Weights of a small transformer language model: rotary positions, 5924 steps.
Each number is 500 + 25 x the weight over its row's rms, rounded and kept within 0 to 999. Layers, rows and columns count from 0. Numbers have three digits each. The size before them is the row's rms in percent of the matrix's.

# up: layer 3 MLP up, 192x64, rms 0.595, rows 23-89, columns 0-63
# down: layer 3 MLP down (transposed), 192x64, rms 0.555, rows 23-89, columns 0-63
# gate: layer 3 MLP gate, 192x64, rms 0.548, rows 24-89, columns 0-63
up23 099:517417554457469522512497504511478508515505515517475480455512480495538507484470479479475457475511518457505536469489535487479505507526534468516511498503500529486518510469489487507502482525496465
down23 098:517494483513525519523507464513498532541480478487505521490469480443504535492511470493535524442441501502541472451495499498475473496500531502494478515496497527510495514526506473498522456492485555
gate24 107:511514505479494469476468474477544533536488510534500493497474466528508494492505510497470473511522469513468507522497499470540510468526498498477504494555533480494474435495489546518493456550475497
up24 098:504463471486482512516502486474539515492530510465525537493510510532504516477492468511464553528470484515477467516536548486524531502465508528509466500454473487498505516512478520524498491442533476
down24 109:522482503484538464538495490519482490523456441477507504521468513485472453513498487480497482476452512539521453469521521515480511523494511527504495480503486541487481519517478517535477466455481472
gate25 098:485485501521492485471511488518511539473534499459498487499533516526531470490508504479513507514518413519512469516486474506550548537507482502509532503497492480519504490515446482465531478536520506
up25 084:515503457552473497517499486483555512451474507478477511514495474483497502484544499490482495437508545507447497526500520475525464505511497475460510515481542502475489490491521473490485456491502524
down25 093:518498504465491509475496516525455522483494473505520511487470469498540460493492496498517493473550525487478481457496478522466500490474464536505520527440491479483520499550502501525437505464512512
gate26 096:495523500512523470484518498470546507482473470497534553525481499486529454473547508472473520483508507478520454490493455521558511502540492514499496518485536497516504488470448514475520511513495520
up26 097:469477460553514521501492505505496519496513494483471467492464525501502500477493479491475509514489546468498549515515514580536515484482460485515494505495484500451511467533494515490497445474493478
down26 105:511478506516522483498487501533505554495508484523525517451540512524526506500510507465502564501500520526469508512530499517485481445529495466507522452494496557491522525482488492466519487514469539
gate27 111:468444492497525502497483517453508509506466502489521488516525565512506487477486499551520485509528518446483525481463493496537478508440492488491495490501506507475547476534495475494504508531540490
up27 106:476525469525496498513510465489485494537469502500452478478479516525476458506500535513479474513506528509434481468456524484527469501500489539507503539503485522526501468475505499553477497494453523
down27 109:492515480522515482454525499468515547510518534486543509534537531491549511474510490497496510518492483493542499534503478491459492474494525474502487476515462539521450485510476541470506536481526475
gate28 096:506526499480472500499476488480550486467489488505539476520534484525520472498554462558552473487480506489502484500496488462472517507512503524495519544474537505508495489461526522459543507499504472
up28 082:484521479477466499552474498451548474462490499515558464550501501499496506484519495524522539498474490535517474513496482486451489516492496502500505552489483510483531473488479500470520499482451512
down28 091:530493511462513467511513489474498523491516536553515457517486525510477489484494505486521555445506468495499549515437491488501483479470508485511464490522483502513456514503509553518490470495516486
gate29 089:498515535525511524480492509517501526529428480461482521563486485505500504526521497540516446493488503535467476516479480513485511536481485520496506486499483513494468542520527476510470506473533539
up29 112:530473502477489475517488480471507501473537516541506499448526482478498482432485488491458526515524509490543502468494519493492499492511507473515504538514512493537563480493452551479509523496517504
down29 099:505455492577514526451497517520482506483524480528496473501515530494498505458499487491511485500507471484509474487473505471501513511482534480434505502521507499476514451521507553464496547488518508
gate30 099:500494509472555514439471520486543527457509509515496518526492498497485536468463473509475513523507545519491520487505525524455515502534513491482483495486493470482519538507529494522457547530521503
up30 108:499513503513534486530528495490504456512501578497483488498534495481520488494541509501512508466498505493540512523465465481511497521494510558455515511542476483462540534527527479523533511479503499
down30 103:509513532490496479523532515469478519478472431526506492490504516445508456533491498498512456507512512524475490499475481512488504497455457556496519518511480521483501531562509519501540514507507493
gate31 097:495488524535537479463449552453474513502479496525523481538480490561528508504517477480463484496527479518482542484522468497497501494476494487503505514471542484456541510487504470506526506506505515
up31 098:531518537440475505530510457514522486519502508488476505478540505464490499497560502504508480513470492453495439520529555520506517501505506518511486496503465516471474485517527544484479522479499494
down31 095:504475496496534544490532485527518530505439541488475538515502464492479465474456498493497496472506458514490478461490497494519501529484477513520472509501444554459509488512488539513510506518512516
gate32 096:475477487497499474483429492509539496458507532493492494528465483499521525500526491542524480528508502524519523520502480510430510513519497498464530467479495441517534528538505497511501511486489472
up32 106:490433512529498526520509551509502483508523501442473517483502502478548455490506442533507508485503514495490491484496456487513524485500519489544505500511504495489502498486494489531574496538486487
down32 100:512520501503463507483507490440548521485512495457515494536471525494533464497515525529502466456483502509542496525482486459464499482503490465456501525470500479499454488501471482542471509482512518
gate33 107:530488513458537492492543458520517512550505519472489530529482477505505458491502522502484466449540464525504524489496512527492523475519532519513484525484511490482435501523474526490498504486531471
up33 109:504504517538491520481499449494524511513466437509458505520481463494483493535498497463503492524474526485526495487463523512509522505464544498512519481538489485505452531487547525529474504540521489
down33 111:487520506523509490505473519456511506472513526497537508493513514468540490508496492522504465496510555503506510496464462532477445500473430470523469490503507462524482481519493516482527541549507491
gate34 102:464497469473504537441454499447498497515523471455478495477510509459502477476526526451477495506510535475504511488525521524513523494506549498478528495502527482492492562508489500474479480497513497
up34 105:522497488482476477570515506528490525479441526541514494524498509499508501468539471559573479506537491504486460485487470475491474494512485513522483511518494496524470486504521498515499516526495506
down34 094:508491482518502534480496533496530515467441489501498521534504472508459471526466533497464475522471467499527453500495518432487493486531491510535492485524538495478520509520534498465509503503463497
gate35 105:467476492507496524510531504488518519538457446544546478532570511505537541495477487490519487526520506529512477493489513466502516519454461501500514503509493485497454484471534493530510497503502481
up35 098:511473477487484509515484482498517445519545558462452501501465527506467480496481516474452493515496495504495529531496517525486513481566491522506497486493476493492532539518523493492474515449495524
down35 095:510518478493484492424498527531523505528456485502465505505538491499554456518515501485491553517531499495490496488505477487453487503487483517550498537513527467489470509506516515515464523513535505
gate36 093:465493536494477511512475513510542453537506504506493510506519507489538495496493545493477490496535493559467537493501511494524503528448530556522536483519527503470520511490496485463484456488534507
up36 098:518499440511467496504489498498469479520513496496519478486520481542510496522525486473504509477473473452497462490488514489507497522493519467501548532498539480489513492481444545552546529461492497
down36 099:489521533470554494501483534479445525479511485490479476495468491526487490492485491519515493484521539517470494500498534477441492495514501515505526549513494494447518540500479524487463498480450536
gate37 098:512529544510518492465486526478501480512508483489487493511488555440516499520533520497481490449521522524470481490483473465483503539527516482557516542505493493507495525499471487430498493507484512
up37 086:463542467469488507514485520520498463499520504470471498523480500460492498493571527525487482498533510502478509529498514439479484503527473489528516470493497510526487501548479517488531548519506458
down37 091:515472502509464479521505462471499521464494466510467506489530539492520508523458487459478556473509489495534487538519520528515461497492486485492498498564495453522505477479515467495460501532488493
gate38 098:506503500534537502523489509494501516509494467530482533471471468493493498464538491463498457488509516523517477488464494491541519529482513491507527496525562465467482498479510494448458477544466524
up38 114:521505494521461498501511491507495535517499491491475511493536468486498476482447531444482498532445511519506513487535559498492504528507503523547499489531483478487504463438520480520487479480465509
down38 105:456498490531507550497478507512510534508517522480544504496491507520478523509526519553483527459495530535535519500510475508497502495464484466453525525457478526499520435509495522493526520512478478
gate39 106:479523510495492478492490493491508527466501467477523478576474492527521515513485491503475494523462537492500519508470517572479501502505501519512533522494475499489520484478516489444520443495543530
up39 118:502498498517494487506478465474518532482512536580539505495501506497538500490541489497487523459479510518493474480491506495513465517455512424495460522533514498498497495502495523481481471539518532
down39 111:545499534479502454486491480499501448485505478483486473489527487493498485494504512485468467526465504527494462498496501530542528498510448496514546492464480468516515487468532462501522493481460554
gate40 106:493502460509493514488542488462483534498477479541487488490500526491547470485491512506462511484538461513524490492498458542447495523509505476503532516554514485500522485567527489461506492502505486
up40 101:481518465519473555463511516541492516481468502476525525508494548500494521509472436535542505509494494464504482529520515506527519540486546488532469510486466478486469493516513526484516495499510468
down40 099:485473503462514503506491532493486476509497578478532519513466524492502510510488495482503523479458500536536505510465503448476498462469496462490474533513525528488497504516482483495554528513541525
gate41 097:480515448520498469496483519531452506507481461527512569533517507524501500504499509503482447556501520472510539466495476504499505481496495536520499495499526543484501493441519473488497482499501528
up41 087:505501435510510479529456502480505470525477535520511503514529540498496492575536474514531468487499487500506493477461535496501490519493485503497529472485506491486497509509506433543511488468518526
down41 097:530474517521530519524494514480545524495556521554478465526491490525519474498496466496483517466531512497510487531509514499551555496477492510533541475515529507464523512483531469516514508494519483
gate42 100:510508516450547509516517516495521485530533511459505506512487497516506532447469450465519484502516505528457481537489544492533513482496487533517462515504489509441511470525526491477498474471501509
up42 090:443495521519499475480492480477444535457476454512494509542517508482541503499519496534525515517485500450507539501503486542496526460451510515472528513491498519507491502531465481507531502521511485
down42 100:493514519547537533491515486474484489496480477506529542513501492506499534527458478513495462475485437545514502530492453500501515484486508505481489581479508492503524498528489488521543513499479516
gate43 106:463469526494502497476483511507482552509507456503501497528477519510509441494482501516468488481514532479499488502488535510529523491460551498495554502540506500481501475460444481482484512480496449
up43 103:447500500530485512463492521470490484499511495485505501511446526481512481484476494514441496495493530496518522515475530461495473476519550505452513495498529449493499497530504541479480528464504450
down43 098:525492519531469495512478482544533510474496495532523489526484503477493488521522512481498527482465509482504515467523527516524498502525545514449506536526498520451467482493498484497499496416504454
gate44 108:481498517521527518504483506469500502495521484484531512531505530519494523477462511516522514495498518424533523467478555500488455531496517522471479531540524505513502489542488504447491468522472522
up44 110:503539483523483498482536477472500518485512523469529491544492491553514504418486498534495494504516509513497488525528510481482450447491483516489458507498537506477492483479480527458498472523515497
down44 109:472530503532474511500490497484489509483531466527534484523517522520468478558474538448502469461528513526513498532509516503516508507536489513498493492491465451483553514499524455469467481485495489
gate45 105:465472471542501510487468521528508516449503482508474509481471520515499464531515498502515502483552477521514510521505523509409481526498516529484493516504469519481544515512542466496488511511512528
up45 095:528526503488495535516563494483488495485486517495559495514514547456486499500490522497465519544438512479476509519514509486499534516526483464536498509489516499535453479499460496469499487480483473
down45 101:491471511487504500541497496543542505548491520462503497517490493477504491452507490437495486487458526483510496472466446496515506495483525493523475509501558495511516515505476515486510492464468559
gate46 106:556487500481538466500482504501503500466499514447480509532505512513497477504487533496503472502544488552524541493468479508455486525464463486494493490446520483472532510454494503470500472474511516
up46 108:464504501529478482459491466504528482489540495497504527526486503539504524496520488492493489518498511520494476494484529545487505490470409544480550506497509513549463492534480511500488537487479510
down46 102:516487517508515511527478496506483524509519518480501496445512496538462507510502507468486485476504536517487434518546529534530477496501493530530461465508489458518468475484491502457514516478441499
gate47 099:515471507497491524493480493485535492505525512497556548517520485490523470451433510477491477515541517507490513481504526517486521438500500478490494494510507475516479487490475508470514464446491552
up47 111:491539501531496532494497520526492505504480474496430498452508511483477504531539552519526482469487542503482510464498509488496491545518555472495477510516481543498469502463538502507491500490470511
down47 107:470479453530508513511487502490536507506510541480515483488514496481553520453505480472509473504466465491516522489479472470513479513507466472482489480515499503482490440533477530485546522532541461
gate48 091:481501522459497526465511488471469498518503491481508539554525475501526462491478491500542511504499455470468505483457538529513519493525514514498483521476488437487510508520455498498500473496559500
up48 081:492511511464494491492518460477478493494518438470478532554509506515504492516502479499511500563493474478504497481459526503549471522524513510527477505508490430485463500510508455511495485499540501
down48 096:465486490508513499465519510478545465495554520472478481472514506464513484513511472483511472523488505493507549465518484499523512459490524479458504497458473495542526445509476471500489490550513521
gate49 093:491496503481466546516477514500516541469526486497480565532521489527507460510488508475486502520552511511495499518506527536509519472473487493514542499486453479481482521512439519489508493485549528
up49 090:515490508504515474503523474530520500527541494520496459510513547482451471505481482451493485459466499453514488458488500504447487516523491547474511470480519501534534485472506510491458515494505471
down49 089:493548492438502508516488504469495476488517492531541538485511476517452543494497473475489510535491440480511487522540467523535510520474512509542473534521494491491502538521477509477486488506497525
gate50 103:562506475486449520506474495514547541558489501489458484499497474507527492518482472544487468507498489522454523460494508507467494508493507478506522534490501500460485501502493516496517530441516489
up50 102:507494539496495463530481494529446482474481502530565505497559473529492491481543511483538542494503475512502480515471482476523464491470519508499465536464523505523512468497486484502522503525507516
down50 102:426507452477515508499464505484517530495511525496515487537492559515480520494475503543517452499519486516496532504503514503483487521485477475491541538485508471508487503514516551533509499538523464
gate51 114:447491477496483511542468542464496479532513510508489518499458498468546482462487534494476491525479519478480475468511467467538522517509537520518487502528475521543518494491533532473494526515481513
up51 107:526486468517438478501511501509533479527490538504527505526487539509537477459523523475510448493483499501470524487510484508528499523512454492501460488519471526523492508503468511492573480505489528
down51 113:485492507520469525510455510464504538508531485516529503484512523497509480533512513506484516459475532528538513534523499546465533520522513500465522532435504494468514468542475514514483499473503468
gate52 090:499517533476549478516502480506476495539517482531472527480501531467493483494510490546501499492477478468488453519504505476513544525511537507463505489502463504499469561506514524495530517483445540
up52 088:484502513503536485534509484430489472507502485524507512475509484514490485473521546516489467485491481508517519523506533529521479522504526506491568475511466447474466524506480513441482526488500517
down52 087:479512474450516515526481480541517527478518498522523471484475470482479478489500517507517507495490506513489568427523480487476484469485490533483483526440484546528503496507474487512510511501473482
gate53 091:478515486494535516511501490496516506549519512484445489513517554499489499500489448457455512517501539506462526544469519460467513485496508536519526513528457481510524499473513510524483491481466517
up53 091:488472549470470495527541524483467456460480514491535500530486450488531497441516506480495486438462479489509500479469539505524496490508499485504511505501527500525524470518510495489540512524517490
down53 091:496488452500502481518503501555487498475455489504485456499525489505517503485506527494497495490438530495494455448501533505513528500478518537524451518516499517445521512538483530475504526472520485
gate54 100:467522490502562483470486478483520490539485519501459501514434540495539531491532469497484503478485512517513535510538497500488503488436523540489516498517472463487527482472498514514496480487516522
up54 084:479491511500536480501474480492482506504488514521530498470471510487506483525476486486473492463499483538538560509546458517507483476486541534451469531472471477490493507458531494519487473497492550
down54 090:509532531471525468533550475469491527503514534520496538470514531507443483481481479480481511496499496466524521493461532501446521517528513491477495485465476480531521504467507486489491533527494465
gate55 089:505491500484510536515478524495501511553498535473473503560516553476489489467496536503520472483511533483453482484486506466476545487480520529481502508495511504459481503448505477481489482481532544
up55 115:458473490525518493477493498513511529476483465538508465452482463527516551545516494494467552513485505509552491495511479522509486521538469477504500524536515457517499497526494507472525506504509460
down55 101:537452487508491526509479513458492504505493513507494461541486494515419508488494518501501484519489502495491491475470556526558527476502503551515525464487517502505514524495524468512493528478487538
gate56 108:439476491495517495500487491529493516516499520536460560542516461536543481479510466535537466494522462513502493488491522501519505441494484512491483508467524502505512463500464500512471514497530510
up56 096:491507530529469529493492536479488484526486478503487549496476514525521499486488532526465478509485500468458535523526535459525523509467469482470514490536434517495499453476482493504510487522530519
down56 102:524521520514538508469460514550467541531502495480514484471483509494475542480521501489515505493484487504540503515517534487476456517514481521487525482487490490514471471496504439525492453446503540
gate57 100:521512510484488482524477496480502483495478506484508484561482521495552471512518549549452512486541485505496445497494476471479520498518519534494559501511511457475475475515481484496465510501528493
up57 113:484536485533484489472489488512500492490457493500474545495538491465447542488527474523567503498470470532518512513528507505504527522457496480526485515490520503474523540497501517499526445482489484
down57 105:516499468497465490462524491510489490520486513461492469519518469529507478514501482478502484551555466514470523509468506499515537528499488551505520511538500487492497532541510530501441529505548509
gate58 103:512503524524485523517487504525509500525464495509503509543511491459480495446533539552475491480539523476484464535497494510504498510469548519478480553490494510422490507475493495497491513495475512
up58 103:512522486527519518495525491495484496514470480488481503567517492493453507452515507531450486472508510484460466537505513494516486536502551525496505540484534513457489508440493512496479521510475510
down58 102:522507524524472505500504500515445475544533495525514539492494524480497491477500482497518503504481538464518510468519491551455547513494518544478503520454510522477482503513491494561510477533475528
gate59 100:477492432489493500504506485481506513500473540517487489515445464483548494499463515536487485488502501501453528482528488483491480534449484507523542471509517510488564487504513520523499481467510522
up59 092:492525418466529522499494498463503504476474534492479507504453518500535497446482531501492516471500491482474538516539508484490493510490482511530493462515502535497529547476507495485521493485456524
down59 096:517526500533501529524540520472476508500527513542533532459517499476496496514496522475516466500480522492508564475483478533511503496507469487477512506506495468545504470536507513491488528509443441
gate60 099:505514491466513531493562543506533503515465494505514473506534468475502510522494531496513476496501503467510478576500538457506509494476457508483475497519531495464499482513496469466515548527510503
up60 083:513525500471507515496592521516500512512470468489497470498523504509561487494501509488499473467527489483476474563518518481538483495461455512525515500507498465468497473488478486479523511511515489
down60 087:486543494469505474504491475528530467479548539477484481486485506513469541530546472529526516497504573516522502467507497516492494503542539529478512511504539501519500515507520445505507511511495487
gate61 096:476562482498483561499472504522538497516479539497513507484528491489485454483499483491461448501493451471482541483515492489522533482526515495487536544512509501507493497497531522511522511490458532
up61 108:484520460504465543532496497512549491534469535502506506510496503472495486498514496469496500468511458500483555464549494504515530463516477479511540531522521479507498480489545508534537494484459516
down61 105:476566532457483508490506451480526509498528531486482567486498463508502480469483481497475534505525496523511470511498491523535481509512507518504504433506505496548509525482492510501510505530538478
gate62 106:482498495483584511512498472513485495527518477524516530491495487518512504465536503484472454467472519496523509504493497485509447509471528520503443501552517511500482530500542516460483513519473507
up62 113:484512471481451514498492530480518521492485493491473458473512530496434517520503494524507492501508512537457495510537464500459498470532529499506521509526492466521499476482464482502535491478568528
down62 110:489534497494527473485493505465508459507462506481528539510531496530466523463498519540495461530483465510504547479517471458508524542468486482525457508513514505499540481504524519511524510517504453
gate63 096:484497481495530496449526481495521493474477466545521531494443495494532482477496527488477483527538476509525462488501486532498518480561477528482500526503492467537522469495534501490551507508481511
up63 102:495494527519475489547460506522506511525508543439489475494500488524471505523499488516526498470512509495482495479497534482512468521443499447557516510486487522481476496481483520477451523462528509
down63 100:540476504501534513496504499532500491517491466496509517485487521474572515480516506474509493492501548525533441477481515487481513489487476488491541516483491505496491542548520493425499509463485487
gate64 103:480455552501507474528482490503507523474493497447437505508506483495496480460491512546483528521541527512507531538487510476501534519502488496495526499501478496516522533508497446521498521454497541
up64 099:486484526517511476489491511511453521539529472531456522505520491535511480524550485482524475513503510471501485469505479478478500474469514476459462511476529486513502474441556529497496501535484482
down64 101:488490483510516529495496472491451483502498495512557515498472503517500503520487516467459506508462502522539491466513542526465508489587504499474521496496486521491486538503510483519510429481488495
gate65 094:501526470495486563479518482474509519533471504494469519493521511477488497496517508493527472482486506490498501484531494492448477500481480498520520529474466495515536534570511519492543449455505536
up65 098:490494516535506514491501498512515517501464493535519489535444492499455559515499546509488494469455504484522498481541479515468511520475510449489511476528490557472477512538513478483490481520496470
down65 101:499494519465519467564517482492494504487514512514441481475511522558499492514527521457516488489481537507483532532517558484529511523531514486498490474500508480497551517495481501479459490529487523
gate66 086:508523482523546494509525545482495514530480496496516432505529513526528498510482456485519490493529530503472444504460491507481488514529501515513478523502546482472499500467519525498441496504461525
up66 093:489497547504550514477503454551497449466520481499478538483504515499483484520532510519515515528500478448512539473523490499511517483482537462438520514496529521512522497500480462489506497492520484
down66 098:476509516486558525491497469524509504505517484501533503476506489510538491499533537427463472535537510511540498504495524462516504513472530521488460468489520501455472494525497481475507461503529508
gate67 097:514470534469505489487512549544502508471521465487520472540515499507488447480526504496471487540494509512497520464481484511536461492481541523456484464494488497488502511513503513531450482457530525
up67 091:471481470522532484468466475507512486503508530521488483553441513503507502522470446468528537503479546484520468519496480498500475489552480475516502506526463468505499515489516503513542478504525474
down67 097:539544516452464471490489502515504490481540459523448485512501446509515459503533533485469523496504488500472465505496536488518498485502494504539514481513512500445471523474502499510496500452502533
gate68 108:495484496516523511542499522498523505511476471528538511516524487528481482487512468505514508486557460552454471475479500516482504434509487482514513520465517455492498460505465535517493522525532489
up68 109:491514547496493520511480542491450508464470467469522536499453491472501509504498513510543513507489496468530472524477514482559497525460478514501516464527503461493488457503489524503460463501486500
down68 112:562488503527510496523489515538491542512486514527501510435512525496450494507493489471501491479486515490515509515506506490520488520497506510496496401456533486545485498492496490494503465486465509
gate69 097:491445477510506525485544469468526513548500471547518506462536489455487480471502496457480526527490502518495501470520485465513503478513483442469514524523525481501521518521515517484503487514486462
up69 084:466525477459519488470495521544479506520534485512493504510489435466454494514466511476531503510523501455505484543497483491509532503519511468516465489455522505493523490546508508502524523541507466
down69 093:536481507529522497555509507505487444503497492488509478540502543509491530498557487494502485511488518562514493537501525482528500488516502495508503504557511525493491518487496472480539504490497576
gate70 100:511498484524493505499495510452533496506487513463486478539476561450501501445473530507474493486491544445442501489487522535514474507529479508464493521508490500499534511516491520496533500495467519
up70 095:498498482506503476508449515461535525468510511552498489485480495497480505535533494498441529529470495489541527500497473500514465465501497507489472535463502509450537511484514518508480491490553461
down70 102:499504495492474530490496460496484509497518509529497493486505448492500504501501495502503499518552534538488496511476487493501529524486487490542505419512495518548453519511488521451508491522458563
gate71 102:483527448486491492488543528519548497510470500484512479541490510487544509480548484493462521484476482502468491484522501487489547481478478505534544514477526480473485484491507538511522504458450513
up71 113:474521481537507520492508505482462531487483492533487481518511484509491551485527490515494523529494498476512500468518448486466468539512484518501503555501522485475538471431536499471484498494458484
down71 110:542550485478460462493497508487503469498497537491433473521522472494496524493535514504515491441529489476508532492551493481536504504486494498497512503538525488490489484503535516526546489461517513
gate72 096:520475479481473473502456456485539530542480489485520531495507513534480504489467501515510494496516497453470497517533499568495506471515499498510521535534532492493507451471507467502494544465483485
up72 087:483482482539474498499508522508536465484520499465488542482495521467539495491543531546474495510483464538491534457473517454483465488530516484471491483533495505522523454503509493497534493536516496
down72 089:492474535473512498493544513526548493490460478442499516523471499504518487491496513471518493509503502516509478440462548483485517491493474501478506502498534521443514521519548540457493513487522488
gate73 092:533465515442526473514487471494499494524486511520536479572505497517540493482530488498500515500568505520501504484521484521475483488489506533509513501543492476456476491460477548503502526486510512
up73 098:467542504513494500471479516520506507514508503481500551432477511515519476557518482491534488525474458485535482495481518484509480523474491489439492487487516495518496480503499452506448480498517537
down73 097:507502512493523496474490545505568503521475505465511470531519487538476510495530500461472499500478490483488482497500508524516529564532482476499490561493482510517527525471490525490511519562476509
gate74 096:508504463481492496526426484503522516505501516468500477524549521525498449512517474486502502527488501530520522480486506543444525498523496521550487501522534509497509557488492487495472535510530513
up74 118:495504497514475502511465483487479551510525484499546470498474503459477480523528485507546510528465484469515456469501476478505472490508553555511495459478487467506542505517488526496471522493524524
down74 113:445450487517523483523536510470489494508494496507519524505512514484525468554520479537483514458477466506492507536425451506509480481506527496531486497502473537495523520480521488488520499485521517
gate75 093:510511502493492565543480530511506505540521492490495511517473525457505477497521545514482478469516476523501482468488508503535491451481471497491519485493534438482481507479514520532548506471472530
up75 090:499472451511511471457507497500506490494480493533464477501515464522520509505546479509564487548491485485525525519542478461456471529518507518542477499495490532502492467509494506491450526494488490
down75 090:440531534497501492476478504502531444490517514478495489482487460507532493484525550509493456487533490486480502523486489488505490530520506522491507523534538487489441532478512531499518486496561520
gate76 100:517450485501521492539497524499509529527532466485516521543484492461501487478506460512491464499504496512478503505481490532539505494513470536488493470451472531505507474540478538480504464505545552
up76 098:455531476492519507458488474506519524522505511485490472531534493543526550522505437503540491476525482506554509513494488483508477481490511522499530489501474503516504543442499536508486533481498517
down76 099:486480548460478502535536518515546536505462476470514520534514485495463480475461510494495454466466494476530475509481508503509529528491529516531488498476479510515529535500486509552489508467516489
gate77 102:554532486468498509480511498554542494506538482511529504516525468506517512495462490517507477450488509456481465501531476479527520473489527481510505538508538481520526506477523528484516459528519530
up77 089:518500473532513483518519466456515458505474535454507434506472528519513502493504460507501516487490468518519517519473532501473476494536514509534439510471535480498512491519490502494466512520532470
down77 093:484520535502478519535471509518512478491494484513500495528507480498512469481496491490517563538508478460488506503498469477507482537487486506522479537501520403532517494469496498534499476478550509
gate78 101:509519517513513524491501528489511506469515510505522477508535491508488473465480531464487449478549478506526498497532517484468530522485500512552479489481536499535506529499453516484419510483479482
up78 090:469479485474484479468508539507497504522507513482477466498581506531448480477495538487538498511473530486529505561494496503523472494511509492488495497486505523482501510486520495534466521446475531
down78 093:503495512525464521465535520474501483479516495537485448460482561531517523492488507526489461516504509529498527490475498496503509516501486505490495513523522465498500427526502505453456495530463518
gate79 107:520500486534555462453480502514514527478484464511531493517479489511513491522483500477492463537479500516516587507474509490496477506456485496509455458502483509465504509504523516491468505532529498
up79 107:490496545453473491507510504484502456510480507472490536507531506533470490496506460562491559487522480531522480492524527503524548535543483494505534525486479481480525536490492475514513509494503477
down79 105:462498491467498523462455502573513486496445505518479522519501474520469544502499522461525475481479526511487486491496503504533485510495474528492504510526452526474486510479514525541510511505537535
gate80 102:500551479472506526488537496531518511512520491521502539507494483521488478454485500490482467494536511445482462504451507472530531529505535503449462499501484507517479507494501513529481438502479517
up80 110:481533500500499493503500499461474485531498492508491474509518524495568461478526496476507498505511468483481487503490531457462515441463530500491475465492476503557551509513452515490511470518489509
down80 106:497469541492536529517496496515503450518457491514488479505491469512467469529475473493536502524462539547493477477495497488481543499460498478523485526520561515483526473476523480483505509484486467
gate81 102:486483530504530511566525496476535529521485504549450506525499510481538476532486482525507456505523464526460473511536492488496510488500505497504507490461484488481493505459542500485456507489539526
up81 091:501491522515504521548526483488537537501473537550454519498478495492528490501481499515491453476519469501481457524526470475519494458513516482474527513489515482474497493436529492514485523508549493
down81 095:473543511537486488511506500469517515474538562529451495481522495490518458509473467516485500483517519502521478476521481520488493468483511449462519471492496523541497471490505493540537513544497480
gate82 093:500457468512488506530497497503499513477485547460504485542516535465491464495504534499463489462530478492510515481530507476534492518483500590509524537525503474483492505520502493518505522493463531
up82 095:523477508490491491498508505456472484494492454533494497512524478481524511491487477554503453558475503532519474488536508528471516516543522479505490477501542522492481495501466527448462521517531515
down82 093:481532500509474483520523483494479479479491530519468466502507473511512458517466516578494473494488495499526452488555529504516499493502472537515513484501461549497519491493443500519504495494528528
gate83 098:493481542478517460481479498490502513496486457539481481516474508507484486509531478484488488518494514512479482514496510454503487471505503512494502481482455495468489465576504548471567504483550502
up83 088:478469501505543485518489487481508529520496444552460470481475499509479545508457479487534498521486497514488479537515523482508485465516481498458498479503501532506486484537524545539514532477536521
down83 090:545531503521503483512498505494498530511525544527499561502498477476484499498494458531482539452511471499539496499463483498458494497494476448484478506498505481543532492539495495526532500470503451
gate84 109:483485454510514454482517489491529537487476540485571529505497516483526489491538507472472525470451452529455496511487491506522503490504476526486485476521499511528527509520468520489490482535504529
up84 102:445496468528514492515498491484457477505486543530471493513484515495445511474465517514500472496521569464525489504485502493526532526488533513511539512495541545497492529497483484528500540502479496
down84 101:501492500472495493494448493506534550494481480507492426513491458527534503523521548465516487476508496515469519499469518466473505477501469492494513555501481459492485535508512518490511468509537478
gate85 098:508526525475512518498501516500521525509459509512537496487496523493477495450558465458500513480468522522479512524488523502525559481529485497494481533517504508524481526491549545509490520538472545
up85 103:508514525511507435483509475449493514470523478471517508484497505494518469492481543525506469526528465512518506536484491512479507516476535512523482456448467522488479479529460475520521478510532468
down85 104:509463492508523508524512523528466506468492456518528433522499514485524462518560493505539456518528510499506502495531521451496532499456474481497487513528517491483491504481517488521480513449497493
gate86 101:464494453526499519504465512527482540508501501514514531509489505503465484498452529521455460534484478476497547455480520500506519542473513510478519438507494495523520535489509488535495498539480500
up86 098:459469480484509481470544504456479490517512523511490480498478533494489516484458508487508512472488514534508469513517525465518530497515464528499476504552505545520531542513497558536502540476489509
down86 093:504504477487462497494484491544489550502482434539483476560545503472514495501523552480517537507499484510526530491521550510489512499466532507527511473485487487497480468474525502521513517513511511
gate87 099:514501528490479509451475513526502503454480492513504478532493456502507531488529463499505477458553483525450497504491468490463484492522509535530502520522472491488491518539472522491487463473555485
up87 089:501508499472465513446527535533509497476513485515522487472505483527455514488548472534483492487508460459486519485474468472464481459481499471514487516516511534515540501487508473489526481529551487
down87 099:503529499538480479458485523513517527495514515520498470502456499524482552480497482507514541521505495501449516502517468515533509515495482504440508486498527560507530494497547442478513510495471515
gate88 112:449514495462493520512491511476528504451485514507486522503464476503562494520487537458468475494542488524497501500546486482457526501498491496552529493546503479485475505510502490493493480493442502
up88 106:524525489516483485488473521512483505498534476523501509543483508510487443514455529509511510450534486532546537494487472509471508519462502501510501444512484469485498538549483505461530519517518492
down88 106:469460497526507484474532493518483492475504481522474492517470454465517511446463489493525491479503530467504540477507528462477448510491502514499523507501512473512531522500542526477464551535511505
gate89 104:511460532470497501483504502527528505479448498511524546497518484524548497493507508515522481514553489460495467512515504523488534493508492469445547478473513515541553478540504507477504513510516485
up89 107:487477512521505438503461530512498529479506484493476521468490487482451499547504477507488485513453509480531558491515531518548547494516487459486482510488504511473499502509534504520451516487487527
down89 108:540465529564504511504526478517497507488461544521480477502506511498480512477454509474523492493516498466483454486521513481523486500513528530522530430511496541511487505486517491518480490478446510